{"norm_place": "pre", "attn_scale": 0.177, "bias": "none", "parallel_block": true, "init_std_up": 0.0396, "optimizer": "muon_hyperball", "lr_head": 0.00473, "max_grad_norm": 1.0, "final_lr_fraction": 0.0, "batch_tokens": 65536, "max_steps": 10683}
Each number is 128 + 32 x the weight over its row's rms, rounded and kept within 0 to 255. Layers, rows and columns count from 0. Numbers have three digits each. The size before them is the row's rms in percent of the matrix's.

# layer 3 MLP down (transposed), 1280x320, rms 0.0396, rows 951-1117, columns 0-39
106:105171090155108152129133146178160125057110131157175170141167150107114064122129087131121088151130129070087118137111081163
100:163195118131192145101089152118136075105105183183098070134161180150147198134095175140087140107166134099179214121116156108
106:085151148118159137108105168173106156090118125152114171164083141116152137152072145126099156180083087073121117124114116095
072:130122121102125179099113145112124073118108102156097197160172148128104156146116105158150119149166064150130091073186106130
080:172135133122101161092128116161114122125128091147117127108098105139171151126121105091098068146104143132054122175119111139
079:113070091172098160129118179090108145116104125169149119104106136131134086148088152155126202108051145155150126165134176145
111:135105096080065081116163098183115131093151117145180142136128119183169129135097152077137111160141123149082156143152162088
088:117176129136142117130118123125059099115132134169096151123194101189103152166140122130110129115115152187073171115176107133
130:050134155122134088171114175148158191147185179110113079133073159117128141122152134145197139134129089123108079125060136090
105:151155154116098097120104138165186137150169158087139152173106123099089115116148107129086158136127156152158130079141159106
085:085117169085152126198156159144093191119123142196146131117179136162182041165155147143117060190121153106161094154136098164
068:125092129118102120101137111166088119170123134168124126108114096059155132086148076125183078081151073124077126141142080187
098:094124072169150114121161108059160101127119110075119166094131134102102124098129155107130073125111165146091126142169115116
115:114163101129183123088181156092121119148100126140091115088116151160056133148101064129116132104137149065157094132179083139
079:103195105160127115089141127143208105170123153161168151118084091166121074173145124177131154156105160085113121118100129088
094:118114097169116146099123135118114113102164090096116143154147104138130068115100142104133114140103144149169135145129155057
112:125135124135086184140173160093157133178140083142139164168150080138132126065109160122135115137117130081158142172108156084
117:093099121195108115147166111116125140139138109129167096086147118123079160156098130113095116140151152107162121158155141087
106:141134160113169116153131090108197128130104124160064129166060139117160119159107105071103124155132149114143177125166167118
098:149122146094127147069190119120187132101132185103094144084124085083086155150112130123133112102165116165080171135106094140
126:110168085135112131125138137102183150008131171095185029162105150080086082133178097147190138140134151143188077116121130181
095:154101152166179086126132107111151151136164064127164124149124139123130104095168102107101102137142069122101108175199124121
086:155140089138083129152168070110174104118119157198162179132139121168131159160130086053169101145118070160109138118167127139
092:138144140149124101185188084124151118113141095080082142099122107143121117067078161080104115144106105155095117140121135080
093:129198121158161186144180102126139147114180159158089127115120074190098007120064123144097113083093129214108106065163088155
105:208102147128096117164129124133113050137167168088122140153134095103109111154141140093114106110083150160147168106182119138
103:186145114140117166107109114174152133137066125137182139121170157106140117158173093154149070117095115136059166139098186098
088:133134126112136075191136106131097116140108183150165090113149195176160116125145121168109130091132093222126168084136163212
094:128125117098162125161140170148047139135210128101109113129205139135131177172147144193096156143064120076124131117131117147
085:191121180175074107106105106097088124131180212101111098125170111187159156114101152109105114141102080150121168119188102158
099:131113090153075144106110151137156145168093120117142090088109140100152141196171186115148095191101042109110138180116119139
093:156126110141101095113144132080150106126173109126156152102174126210184136116102111216092148137133137131111172088193160183
062:131127139109148073092130203083033174158139162192086167098128117150174124168148155087136107059122057151168152186173126119
103:097136126096166154122096069092122162140143173114135164143104168126026104140148119094138108163105066128140097125117075060
057:147156129142146121128162163079103096147113127125156048098092172159160136142134181146141129111126091150151129168126123150
104:119103181162157085138140146056139198091119157162135130141149119110151150137170173167106157118118169141133121134070128170
100:108145080094156099163125226168120159157160188105159148128114120105106128091138144170184168107118108081132139086176145133
101:083110200167131089131131181159127113108136104154099122104153194133113084116126126144154136122178161098071186119153051122
108:154127090183128113165075119141110124090080092129132133142098132144138133164081146162104106158123049179128139098155119149
127:132186121126101109139172189090151144109145116147137175148128153073191170119093070127172120149140119145150091147126152099
102:172097136149097199072159125123121194078109082117209099119148120155139079162156172141165137139126127144075137172051086135
093:136146126105129097155139147113118161129121162150135146142153092083164099148173145143210127161125145108115139184131208121
100:125193110064179117091134078086133133120079088073126134134140108103136122130122106119140138136126141090165123081110131132
103:085149070121148113081132088095153071110118133170102125122101195135112145121116162135053118166112124172126130181172127110
090:120142120134115153149152151093113136160119124153085092118100157089162128114101129145136081123132165173101153095117152080
117:184116159165119139112139215132111156119193068078157062087088152109212117129120148129071111135133108162145146150096162120
100:124126119149116158146155057062092164133112132086154140140140133133085174184146104112189051098147130119172116102210128087
089:158136094188101119066142151208182121107164154163112116092127125148129148171132138104071170112182127115136129123130191159
106:105089145136073134170095126157110186093067162145156125184088142091125096112157154098166084149118134105107034136142120125
115:125186113157177141136132111097115112093108127104144103125081138065126115075155153166178141151136118148123166100165123159
097:150188137100120135180128169179142162147227176092148150115112161120143165149118069084163181111120134116150139103085130151
128:084164170081127145145117111100164105156081079117098095150150120139179086121076105085135134117135087092121114150190165024
114:118143123142143129152135177100179152090164149085133120119101104109079112128157126089146133140117097157084097105133132151
082:095175212109149141050142133093168121126128151139142126143132172204171166139096161148141164124146116112139183118136086148
104:103103133166079139118069082137136132076114176129157185106169169124110147099186148090154153144184074134151089125146115110
102:178087150175121109089042166100126101118149154147080105092159194121117137105136106086138093145112076121173121197122091095
095:096089120118152121150079111073113174124085092109129179111102117143176102102168142123121177134156199129134152077087067091
098:196156147165108118101105186064106118153115161118157114142153122127105070114123132103069126110149174093146135188084116172
120:073139116127180091099143176088158107127135079072154111099099175112124123159067169115070182150109117177145105097075142153
111:124144123100133070115088112097100115159149161121091131152163109153110109113133127106147153127153070157118135093080113093
096:134134082212131087120143141133147078168197080213121124162040139056119148183062151148138115133146128091072091125119079143
099:135115127152133045135082088109164108193142124066072140158152125160090102114100168122049121121155115118139116117143158089
103:064163214144156092112159097124129141093199122092116131151099128154156108181130101145107138134172110118103127113128107142
114:116127146124138116158146115128122124167118182154152169140170103123123164147155203168110123144086135161141078075108186115
096:102133092134199153135113155078168050137123127102119128100132122174172141110148122123128079175199126094129153114156156124
099:111092145125130117125108133147122150136160152144103136116138125124141049101128125121174145113132122158132109148178106081
066:147098155144094149073145163120151113178099157179155067109108124101198122114157157148126133081136076105139131150135110114
100:150109075126169118192111137181152084112120170063135118127099080164111116090129166175136097115110175121116116106140132145
124:156143099094115099156169093097148114133170133146155096204137088155132103129096066090128121120169132156112166112111179157
094:138145181177140092170168115123102126109128123117142124139118122098152070112122073081152159138101135088145164049137126114
162:134074067135148093139156103113082080134170111131168090171136104112113128145090122112136150141112192192121123166080139121
052:128145140122117098099177136097078139120125106115101133118108134186211130159134134083116127126094108161124131154165088152
106:114139136115137110140115179130107084105149145108090155107107091173144181054122170133162137090159107122075092116119118159
103:139134094133145138150169127086194124132111061098164171102125161140130155194147104118139130077089103108100108172150137203
070:170097161131083142084145160125110145134087113109132121099173097120111102140156108155133131073108114159104165181153124098
115:124100135104124112086090098120126117119115132139152128102136140150158106136104148090105173167149152120169113149123165146
088:112074122129080117212141175085152079091101057138124134119128123101105122119093123166114153172115142074125140107070178203
105:123115096118188143143111114090136140137118090149142094097099189105169174146156146153174158128096070145145110097148109110
113:141220145112121104137151108163147160089097171115165186130129081106127165121143087096125148147093112126162106101081120135
103:132154087185166150129121129108105132121122112160133096129154111169103179154164097064158171119130120117142139135154121135
084:142113184131143096095038148113118128106134075076098176146121126146131179192143174097107185135146176035111107094160095130
051:139182157081140122080131146097091129128089146193095136101180130136185136171080122150170107109099071153173166139142107165
097:096167139151112187210166079147122148094173085095064120152148127058138120050140119129119143085075126120156131132113174181
073:164078108124104102120128182087067103173163107133073142109116078145109086161156160190056155157149131107064156132107070142
111:112185094178162138157162112077103174162104167159127139114111105181072161138162098091123081143131142079146079125132148128
087:123173119159140074125134134132058151160160119120125137082162109135120123104115176162100171138142126156101021097094121144
092:135139170109089090095108164147123142142138202180155153109135079084125121159145122180098086192157133158098136088100142096
101:161093070182123162168165043095150128134159207129125148083101120114164128109090144122043102141092095088117124186135159161
114:153081135142136105121105140165106050176161095093113119123108182152104099165066141108143070182141034176178159117123099161
094:120159158133098127140123109121116140113171114083157115109152105092155133135188138129060140173149138179143113091093100171
092:170112188135131164144141128152085079155141194106176089106141222187128106125127116146108163138195060121086141091129147137
101:121121140104159159115158078140150214160113157079120103091185155112151134096168129137168174173157103159141122094094172143
099:110140137137146145148125168092158107100149113124178124080156122118158138047186160060177108126077140153089121157078094158
096:118131150105116120126167125167114175106156099140094103139157135095108223037086147133107107132112144097098137110159195140
103:143194121161145132160122125149151167059148152072111191078137178094087152139120161185127184136138117118136104098131113140
115:162107148160131081107141144127136102112106144116064158088157182106168122162112152120114094145097161143164139154158196159
120:124107150139127127152170121123117129105082155101041097074172179159152117144091107094149098106153113136143087140134105132
083:120123150104153115093192098110075096139111106108101105143122117175157120156163153130113116112090149127136095150176134160
095:011102101109104110124103153135147140114099129090151120106098114149142150161110151148092161104089158087084156127099077145
101:100057131120142120126191131095096179150188140119142086152149154147107113124090136084101120094137138133116145137146154091
137:052149102118174094088128195147143160134129131162139170084091128173129161137132096079130160099159116071100159135111129133
096:193095194129146098170124103156123090117174136099153156129066133077133169114184115114136133156080142091180090104119138154
098:086064140087093142190169116165181055164129121119152053115089091086133163150109107138112085154125116156125135178082145091
111:088109121138148121128118194129147108116134103150170125138086130109119108159093197142066146093098179131216121194125169214
092:145155097113152114102118116135064126144111080084088151145098135104136110149158158165137115083086062143145120101141043070
118:082116127068131127129154101126077134152094110128121102073141148120135131142133132100165110113126105089104130133147180130
092:131125070103139136082126130099114159109135192134109141156071178146129150124173107117123100127183165165109058105108108115
078:074191125143063103090110109119092105144083079114182200133131098117125097151168088092132135099126119149083156176124134150
100:141191105095116109127107130076166076098141109173143122128134169150125118082081100165095130137200172126134128134152078160
119:075106147132167132123125126095106160129100126122103177135135090107145086101171108144186148149093100135171160153049177108
096:128144193153110123088142118093120171117118116181117146149121097150144105181164134157114147102130107106157144221164075099
093:153134161104148079099123141176091133213139074056062054107144101128113118170118157092129076193139150162147108122085138144
083:099101094155128101102114142093073208166102126127129148129111154157118178131131159101136111100135074109137149107176076179
122:083192125141116089197150136102086121116098220087166106079137180105081135078159137101107209177145126106112122148092196127
099:149147098104140141153176135118221095091110186150186134081131149063091147148117104152132096137165134115159147071181175133
060:143082119112137141128098105083089112126130079199158172125178130178115099133158133152127118086123094134086102131175110133
122:128095118169102149193156104182126126121124121162124130183166130087111140080122139156175144164136076170107121150166141103
097:131164160123144095069043210102156144169147143085099154172108125202038124173118166161093086073155106080134098042159084079
105:188115130105139168094118140145136163050114095179097090093072172105150102137128145138059159148192110163166173119099133148
104:103169169117116128127117124199078076119118137146107125055198110102071198066171112125117135205208167147138058125159126115
080:113159078165099167153134069114144136122159112093099173180071100121152124165116104152122129070102101108080173157114137121
112:153096163088116161118110161087125039092097051120159114139120072158151070136095101158152132085155080155175181153126145125
092:096080156160124091114101143159080078115105136082148119133132068125162100150127105061097114114226110135189088074097100102
108:171126164137155128154156109156074122105151127100135109086125106095144142199123156156122110127089147137100117149149108082
124:094142101166110141137128102147092137095136110106143136185114108141105102111116122100132087110143133103139143187192150117
100:201104145151092093075137131108139067151131129159163118151117120144119078084075157130155099138176157136108133120154159097
102:151097139140143124162104135086098171204182172096158150186187103152140141128099158139158129105091101182115112111109085110
098:128133139115079180170165107146133130160123144100086136150111141145152149106164144111096119142120119085121092102149167149
118:163031167154162075137136101094112079135165122139123092146118093114185081139123077111088101172110107143083116099144102145
094:085164125116151140144104060139071141108139142121171154172157164122088116066126134040187070146111122095168136192132112136
052:159171100092142104076131176081098086106082121163106117095144135154188146141143151147143118082087061126198144161149103115
109:116118100111145103127101087138126122119130035132097130087139174148173086167180138143117192158115092191089089140115131077
092:093137136149215161093140140111185139118110089156099113075130143140109105089105179156167071117184074160057196176132131120
092:141132062141118130114194107105168145145148102143097179147154084096135129099150163187143125162097179104160131113210116140
096:143118135143113150164128084117192099169125162123144116132062132120110130143137154149166088101126065135125161133112167138
087:111089132079099183138153069150129170157166104156123156132111079151142107080136188170138140166117118150135136126183151112
107:143149041122092121112189086108136165094139141131119133117155171142070131084129129126136192151108147131126115138146152155
083:070115133163080214118115132132103132100132133173135103173118156155162121115113138103108160102124156125082124199121144131
106:168110125105146070097092106183085168153100102115133160133074150149145146179160114159109126169137072171129079095071161139
101:138163095117149100140164119130163117166135094148141074090135144141048133128167144138120113147143084085212157173117092116
111:152155116104093122099142150121135111157162133053096113130153162099134085140105073137069070088129168110148136109128088164
113:167103172152113111127129186128158086164196126157127101129132091098154121096132116141123151152110119111148171165084187085
105:099161173115126149103106087141093155114090103148173124162100158116140157156116134107171077158107136107139141076117134112
077:158167146145155135149125144117089113165117113194147111109160111158139115165112109190096170163120072125116111091135110093
094:097146147078099110145061131076138115179159104180027093148147154130132111150130144138116125137115114177157103143177103173
100:146152179091159115106133174090119155114118150131108105104145158152119124208173108147161098126117123191162109075126085058
092:137137058142100119071136146123174136134090092077114096116153113120135129132155158086186140102158084146182120182151120125
087:123120137145130061109111129160149095134149133123128143120135088127158066140088101097117152137180149186211144104104133109
099:181118117161069124113146119170111160161092116161147159114167139124089132053069199106118128147124145121131160148116125135
093:142136150084126174124157149156131142096181082143139058097159131102163173093160186146097093078138114134128138131150114191
095:147179103117124112150115103198140102078117195132115165106107125097136129186099126171171133095081157113060131060139079137
103:151138189126186091197079143114127102154174135131104102119122158127129184107114133072158115172165100122113124143116116119
103:124134131096102158124106149138182093122131149144147102127097090090142092094127132069203088103117142096114177106143154063
107:205101099128140111146104074096163168089081123164074103092146099043193089158173143109111164102122109084159183154104144100
126:132090161113126119100074073123143123141140148119068119115128130092130030117112069102108147208136098081122094151185108112
101:111195091086175101079155109157137067104138135126138127190180111123143132135111142150151103105102155129168101114096105134
137:197077053117137114129129080215124171130160113094081135085164175090116158141161125137158148162129143144107122112136095151
106:132138102098104080160173162096108167210142162141116236123090115137125123098175130160094114106118101139140115123135143168
092:135066124095131155128127150131118161171141119072137098099164123157169137093143088150158166165168135176192105061101100100
089:084143098107115116153091131157153126189154123132154191105142125134160136157159098206108102120094055177091152155091134150
101:110125160179116124127130108133114137130189102117137142119114171128152147162165079146159169122105078129197100158200059157
111:131138095159126152157133116126134126135104161131148165130148069109108139153104117168104141108073079118146114159206165076
092:180183095158117098164126116130123120072133122134109105112125057131159125103139109131086078149142115167114163126154114125
101:076157106108116072094158108166109111117132177111142101159117217165089133114103085119083127120054133112133101171143123101
107:144115116116111130103133142143141110099072201148073138130132179119144127137072153168150097054124093136220120118074151056
105:101127183151168160138156122103148142109192093131145119132150095091156148152169164084127097145163093109153138138108136171
112:105193082126091112124147097097147107111108133142071122118100167169130126143122083091094164141145162178101150101118071097
# layer 3 MLP up, 1280x320, rms 0.0396, rows 952-1118, columns 0-39
093:128094150126163122090122104135113156106062114123137170143178145141106118148134136116126167185045069141071192109140100143
104:123131166131146166191148113138132114108207097096070147085080099136113116111143108175145136116122114167167074100136121136
071:201140106099135164129159133052112166127133141097140094098068106143123095120123128064133180091140137169115111195179146124
084:115108120158117096150164105133114184131119173159189149176175138075110148133161164129159170132144109104201138189094117113
085:178189170163139098137101114078167111174099170089142165139164071093133142109128107123152071159184129156117151100122110130
111:203158190088057141112150132097106124146114174115112181172132084154114092094127113112138091107080150128134136139110101094
088:159162103106050157111096133150170175234110120111181126157110122093109143192147152152122104062123114097118108084149147151
120:102142103131114102109168167162128128146154113123070075101055208063142122076129075126209194123131177130121128124082172096
112:153088119091114122133105115115168126130082125192112159116164167129137127150136118113162143106215097128178088121130170096
081:101120177106094124167176155114136111066169158090138119152124072153138170102121064123150122141174125143088122144129175187
065:146111124164155121125170134147091138111151084112148149133130102097121151115173115096091150175093180144166080125125121155
099:096170124103128094116153121109099149167121185110127066111078097090138172110133150079154138126118092172120130100135144103
116:175145174119114159107118108074100164104129135118116183099146147124125143144070117102133089192129162128117145080134104110
080:138110149139116090109116105126126154114094133166119111104119193117106132091147115101202134128155082168119093144105205102
097:128138096151116144120158162116116128159131124114172086109136036154088172126183134127155097119108098164110139144129142115
118:117145091143130111177170159136087097143193146122104111166204100098172172132150168128154133145142161129118076119093117163
112:178090141135057128140128133165093121149118072129164096100135156072087128115144140142095064151167121186142154145086152104
109:150123125124090178093100147151107152114083155114138126102169143080085093136162147140181101113109080111124082124134111158
101:095191104145172093065148093153133100126099193119135113092157120143168184172137148075090153184133162064122124087122126064
139:126113133123104192117111185163142177054143085104152139132105189083168091146120144117123142102087159108080117065194094145
101:122076133158122139071107155081196112129151181129140146123108131129067140111129143101150177166126088120108092128136151104
079:175145139107177114156214073142152115129178154118132121123142081087119119126087109110081173122172060150222155160102106125
096:073132134053167079102164104109167137130139153050088118126138138208142128111124080096077084117179081126057131151183079139
095:152123145140122072056120126145103167143074137189121080127066105111121163103153138150134112160127079148116118093097148076
113:122218175133130143143121111084102171168164158148105144148106184086162076142140139113159176120124152139152139143138184094
103:116129095116102156129102056132164100088118129137138137074127124109104152088155090125106125160133175167127124116143112122
089:134112093125119106101119146094140062116145066101090121088110148109174092128109121091173115098154087115125143078149136136
099:111106132092110132106114118153148096148131159146130131136093133116163168114082065096130102093144077111172095134071138128
081:135115139110166099129175131185124142110118134148104159153101134133118117128057085104157160088161071104110108141149089093
102:081112114168166116172135107125120119167107142048133109116111157112148103084123093130112119055157160080159153172109123171
095:154130149088142164100183135147152098098180143079157179072099141126149080130156123155148147159111191146147134130182189159
057:141153103129112123113164151077102118126120214121155145125142116161106172130162123141140087089159132157099152146081207140
103:108110127161079116160109109154098137094097089115106169125125099102119214158091154118125146110162124127179127088103186122
064:132156137148121149118118151131080110130144079132164087120140166138154157129135155101107170132174105099160113142098131154
119:133113219156186133123162138134077121117089103101101156105103171097156123113159130123051138158122146134185122153054159150
099:185134152111130138101133081068097107116105130102212109102123089134099146148095116162165131131116164111140087163168084129
093:099055089148123096128146179112171133184171100114123090107115128142186050152135114196168092140121138126069140117140098162
100:160124127184119177204157098106139133126084089157040108072081119143193089187138105098107086124124102146152109078125118128
131:091173149105120196180132111163112079193151084160133168180120101145144184149149210157138100082129114107189166142138122116
100:143103175091219133099102170098154187092158130085138095136133114074142109171141087171126080121125104106098146127108123171
092:102110098145158117136100132032130108115133145159089133150123159170162136177094134075052151068114179133147106062162123153
098:163143111114103176220116157121097048181196110099112193190165141183154093146124094163131146093099125111093129155125124113
103:096112126070158204076134113169178058124131084107107092121124201096113074156182154140047129118126140185100141113144190134
091:193137108118121215168126123105124076120111126163054118121107120106134118128168141076153092119104135128186078133104062088
125:145098124120101190115063129157105105120091118070130135095118122121151044080090157157117112080140167186145076152096125101
103:131142135119143128119060107130144103130122061203130115125195146146107122060132132121106166142125118122135131076096143146
090:168194151003154080165153152114114121083124179145100168173145107137068077072122092149142097149066130119115132105110147126
100:148152149083144125135157102135130098171137201205154109126093125147088161145140103122143098185087121150184050126128081140
115:101090086166118126102167123166149115161122053113122178102057093109172139147181118118142152143168135122129145165079126114
103:132058090131194162129143124115079075104077114034162063095233144182114119085233143147113160154120099162092093112090121188
145:119114154107133099122167131137109162102137100134118144116170160175183161102084154125083154123165158156154148150176111071
120:128166142120119175174153168093160093102157112139144077093148107158159110164169144128146151100124118154050137133126174101
077:173090113157122076123117124134150048121070183143157118137095195170138140104126095141142117105129110017142132211129101115
099:152141124117163054141139102109123117151156082176138130126133149099194076188180156110078104117103102164116096147092098123
105:119097100113203109180111173160130204144108143128135205137169111127201124156088144135107138099134121050120114144147170106
096:132203135135124120133115145120117107165125123190131130124165126127108155116119099129121068097147095143105119095167083075
101:098140155089103141139127106096147124104142158111147105101156112079201066070121209104117148168159103118128170146101178131
125:116083148151161111156135127155138142166139130099110088088153133131142145153086140069105154185145089134143119137094107152
102:078126140129153104176089123171139105113139147085087120173075155104079096050093099117148150121165135171177125185116128066
099:193141253082116109177126130107151186102082244039156157098143150137158129146099144161119133138086051199116107119120130146
096:124110125090132048135167127125184078109129082071134126154113089122176124143121153140132140081185093148110164137093193122
105:122146148119146141127127135137095122120103163134143088096078107079159197112100129151127070078117096061126141158165116094
121:133117113184159160127120161160147089112111121148155169138100072104126091090113160129146123125160092195127142081161107101
102:128119171108127129055039124090089074139200106167108155139055137104164162114095178127176106113112122142162125166121119162
097:048077178139150132118105086128130180132064140140089132088132160129190065096147212080141091108148130138177124118147106160
059:120070139102101077088158130125127083207142103165156120135126121125145100162106133107067174111125127130140090131129125179
094:106105160127123073068155125105141118099128188137150135062125134156137105153144136146168067137151137114091122124109068160
125:176137058113081118071154131175093163163157122099087115118143117179132114113107084113136094174094109143077132131111153161
095:154151152133160169146162095065170125141184164108132096182136111122111180105141177127191103126161135176117122100123097119
140:115109095131092110129190055081090153183157138134113121187146130148099090167109100100142182146123157115124065158092125109
044:161199162159066117134157151112156056143158096085131134145124155137168147101165124084100123177080163134131214140177120160
100:161140095121129152075113123110140108148140065127184089176112106107145101154104121126144044135094163130058139112110128130
097:149128144166154140169115125076101037139164118204121198089073126153131204123154108128097152061081123121135153178105142143
068:165180169102152144124163168129108101176150187168154159144234100098157113090098134155107138133110135126135103129094115124
118:110098147130084155087073144081173138094086180108148119076161097146184167167093123104114083112139133117137119140143137050
084:121122106126140077156159118107135113088151093102122126128160114215129113102154131117117133137134141163131145129145119144
096:142140120118096089113087158097176108137116142158129147107116175115120149092164120056151109089170094080125151130125192095
120:119185146077129097157124107116148103145138191106179152132125063051140180114085124117138183161068136102117129131152102159
096:107065131135064123161157169157093137147137143096080128124107065096103188148131096119135065088128157121024176130105170111
081:122158162167099159154165140163080139124136121123178155085152100163145132104067157112154163090168143125147186144125155147
049:111161169099134100123164081101140156127103117141114172168077118087161107163137126126095116131161071161119163100157047093
100:117095170135128153147117150143132126127129114126113077087149116103109126115141107126148178124119133091141150121081121100
075:112127061090117123061115124131120142144109058170180144132105121122111083163110148143169087154114095135145121130065118141
106:157143094103132133119116085136137129187155131169102154112109155113116132108159140108085157158145082112156134153108190132
082:124178161183154116107122108149118097115167191166136076104092160140113175127106188208147137124142099105101119111138182143
089:093173112145118168094136112183162143078123154096155090115156121075154147106191081159114088109104143120109143132061164128
099:097111081086121176158135093099120158068100173186160140101148139111115100110084141118080207144111150121152172101100104140
115:131123182126090118147117129112115050137088096129051124135073086158100110197128188144125117067168133149134102147115109135
098:171147152141106146105141134073122194105088094141118170119146129165117168129088085131181100115088119098129160125116113161
090:098146153123152110162149090132177145116078081139130157166163072055091114128099147127145095036075126140149160132110103155
111:159113140158121109088186115142129126052141102100082150057114167130166111132130159153053111096113149114107114138117167106
093:089095143162123154128171161062136103174150058118202141153136135090062148139086167071159177123089176136115146174151133125
091:132131125161100137112147127086170119125115189146132134154167128108112144107079103051167092163125104142164090161142118075
100:096155168148130148149102099070160137118131100160141168115155184101093074118052090124086194146160132140094159097083132113
111:117106140125136121125092059104096171131111134159128148150100164150163130150133127082144133147177067099155121119073190177
118:164074113124084172141161108115139140128127196168141113124146120182148141123104156120159117164138128160131033163149136099
077:130130109085117155126175162111113135119101137129159075133150092081114128111182139191106145138104197146135137154148133135
093:150117135074126126129179120111075145092118083148165095098173119113128085118183150102150153095155119164111099096187125109
099:028147126138133135145090149114176114108116167103145086070075078131142134121148121192137142145117144113136160079146126157
123:153176109100167134125084167096130186141133115167123141096060102076166169156184090119118117071111191140161134166118182145
096:141137096158151055161177122120173083099125160119120124168168165136141149112126132160086128153120114099124155117104115100
094:113160128126128158114122155121132135139144161140172179111125058133164107107121179160127127131098162118127120106106127109
114:086169178172071088045131077090147165105082134069160117052164128148165135178127151090119087113116184113142160101131140090
089:106097157139060072123076137181208159123143105138129139137126117154194150138122123152145162171056187128098141161105148152
120:113141064092102096097137107107097129161132118162095187089106136105154141114156090102173160087097092161118130176119150115
091:178092064152089131131107120085133118110107128124175167078142086114094174195115125162166125159101128063169176147130067141
070:055098108111147124094171174103157091155107122098120146133138119141167118196146111134083118128133166135068180142150128168
097:104126091113136131150135158091133106159124144137148091152056163132137108141072174109099179193105102140121120146092119104
116:087154118104126069151130166139149077097129088161119090158120099126144068120166105158110146121152108120136119160153112114
097:111156123103108138077180143092129076098130129166100137117121118071086155115126113186090134143085114124163166151185115148
088:075105078155111123097093091119084146174060144114115116065148150124177104068143100116151136135123085104139124089100132189
086:132149116149112092106085145113109113144105159187147110171084208111166144099145096165084078092074116117081137201161104169
130:188130147127140166156160100109111077132140120105127161106115078132092100116150123089118142102207133154088102117150165124
102:116171150079112086155125108108082160136126173146110131155103158142118154152125146093090151159089127140112167100074041159
049:092142150138096104165124126053120081116132187114077143116144132143166142101156109105160143141114110171158205098132077179
130:087070133095102187144127169171085132193122103113076129119092096060123117191080118169149150105152100097132130118136181125
087:151113096079116112090084192159102138107164108142131081135146183123137071117186150189076121102144162124077085079113153128
106:196154113133144091092169173095113112130154047164149116141094140093149139197197123128078146129088171141093124175081097140
102:115103141170096151155148165135079065152144076184134119196128129160134075158142183075174165084083118128122111103098130159
079:116086171100116075137179171103105091161127107207160157069171110121154168094138185099154108143108138120125108217141111136
109:123084171100113166077153111135138161113130115083145158110083093122142113099117111122148156116152067136151184198127120110
085:145109143117125159114130102174126135091093076124092166075141119140186103147141166177111126075154115156111080113014165089
110:133076152084165133148145126113125139096131111112153147139123165113135099147157131159158143139086149142142117151127163136
120:083193149134105167163149141152081179164137139087113150093128122108126070096159169145119109062138095067064159140123093116
105:083100165093112116139152151176175110128157077112164119136125090101161134130146139141096104128135091121222122141178149133
103:090111125167119131118097142117091073174164139103118100138134164091132159075087048105111168127095148162082159119145122115
094:117218149137095155154103132143085117131219110174153107121202126144101117159112116141107131102147106147093122135198165207
123:176155109171074145134152143075102150090087128141106143111153165092156067182104098089125096097158124101113116102170055159
092:106132144128107124075086150062062149144096176130113165110132115076100106089179096117133159140118125119140128195135143091
045:097149159144172105114136132130121150147174090148107161140135163066192121120123093097106143130072096151065176090185058137
094:101138106174148125146169114103182137100100178085131163138179123100162159107099089117171114080118120059151087168146098094
094:171082115139102161071152095175141115118116134103114116080101120109106088158113131130096131087098088153153152080133067057
088:167123109087117086069150141090111079204132136127124087142132094100124211166163115076122149143089135120117166174146174160
098:120105075062083174150102184143112119113124089111124051127115144105068157148108139135154165134136094125138144144081150157
090:103138104100137036109120126143129085103095102117128098133166090100143161179136073120144153192156103103137146102106137146
116:129145144143176085119177136111182068134138140108123104186113113079192091124100174089056157155096133098049168153128087170
082:186124092116111132140155160103182088111102129128141128152073122072131170112119093144104151121122145120152129055159127062
101:119150163099088202140124057120121136173096100063147155077100108088109158154130093128182142137151092120088125178153161153
097:168109114143148180096177086098123195151150055098124153166137156094109124111131100143146130114144107116088139147143079129
121:165118126090127094143126041135169096157142180067077111128097171076132146136109099119130139133134154101142092118141140120
114:109093160168124101174138120096139147081136091181123156109101104194150185158086112149114173044156104139136073117160072097
109:116150086148114141131199183116099116141150098138081090128139156169147144071184135124154158132129124105145095149172161146
080:109112088141160095112054119053172056108165150117125150094100097166124094087131131075118153096131108204104197154172200125
098:148132076118153094150121110184094161121120140136149080158143090136157155124096148139147145099107115056083140136118154125
101:141127134128080120139120100073127211176111145125159066154104141093156145143135155132169168166133110144128101138150175107
097:150111133099125145136166134087129142123128210119180150108164101114091144146124096102130079117129120076120115131135113117
093:194091159119137167151072132161114121073106121095103184150131172181094065106125103125138088135127190096148137122097134145
100:139134121063124157095127143120178079063134136101116103107121124123120124105114100173162081159138151060169114102137064107
083:150154126042107098090146146183109170129138133125132115080118144128084139147119114146089125111164108105115072144087121207
103:127161148074104094140166126152103135126130149072200080136115105147097155185139172169137120147198130164130147150095113117
102:148147187104161151116142105083079143111145145107105166153087132108161138132108062158132125151200129138099127134092155098
109:158128124159101113107151130137106058132151100093092071132123126113108119099146123095182150092157077148212133093118150186
096:129108173112053123110124078185112132126103105199061123112163130127153175164072156100159138138119092105121135154108124135
119:139160142105112123083006125094132156105103151127085104180165131054123101111139058117059165156182086080130123186123092081
101:080155125087107110126179135108112096125166090142151060131119111137183154235144178131143135124104130083179136140098113113
135:134113061097111132109125127136117076204183108117135137084114136103135137119177128126130109144072124155124162098146144096
101:170158136117094150152138165105115126101155088117064136111140149100107125114161103117130097111107163150127139129195134141
091:096136161077087101119112145101101140117143121167162102094137163176133170219117111169148118130128136141102069124142113165
091:128114108147139128129092079111096100076116159138107063139156139164121137104117075109134138110115134154097179154110155137
092:101177144141131157138139157083128055163100078145150088139111145147216113146135116143200178120149164096116107129133140151
110:173167146151172126116194117167128155139187166107126117157145202137148128168096116137163115098093106129106116142117142168
098:141109159075127131121143137135134134160165116069125101091153132133055182190090080151199152114117148134143090103042175145
093:082131096157145080056123133145082102086122155149125165140064124160118150152088184093108160175132155106142132116112173142
103:129113142071107141086119188136127158152123127121096096195157209131087128161123107193103120081139153134115147093149127127
107:190150082123100139087136133112160117125138155128115113110116139155139131142171172080136167090111137120117094142081122150
129:136150131121117098091117089135115119109098105103114118108128167162154124116107129044074137150183177165065115069153104054
108:139142128101083121111077142124067129085133127140064099123114155140129123085139138152155105191123144134118119206116095143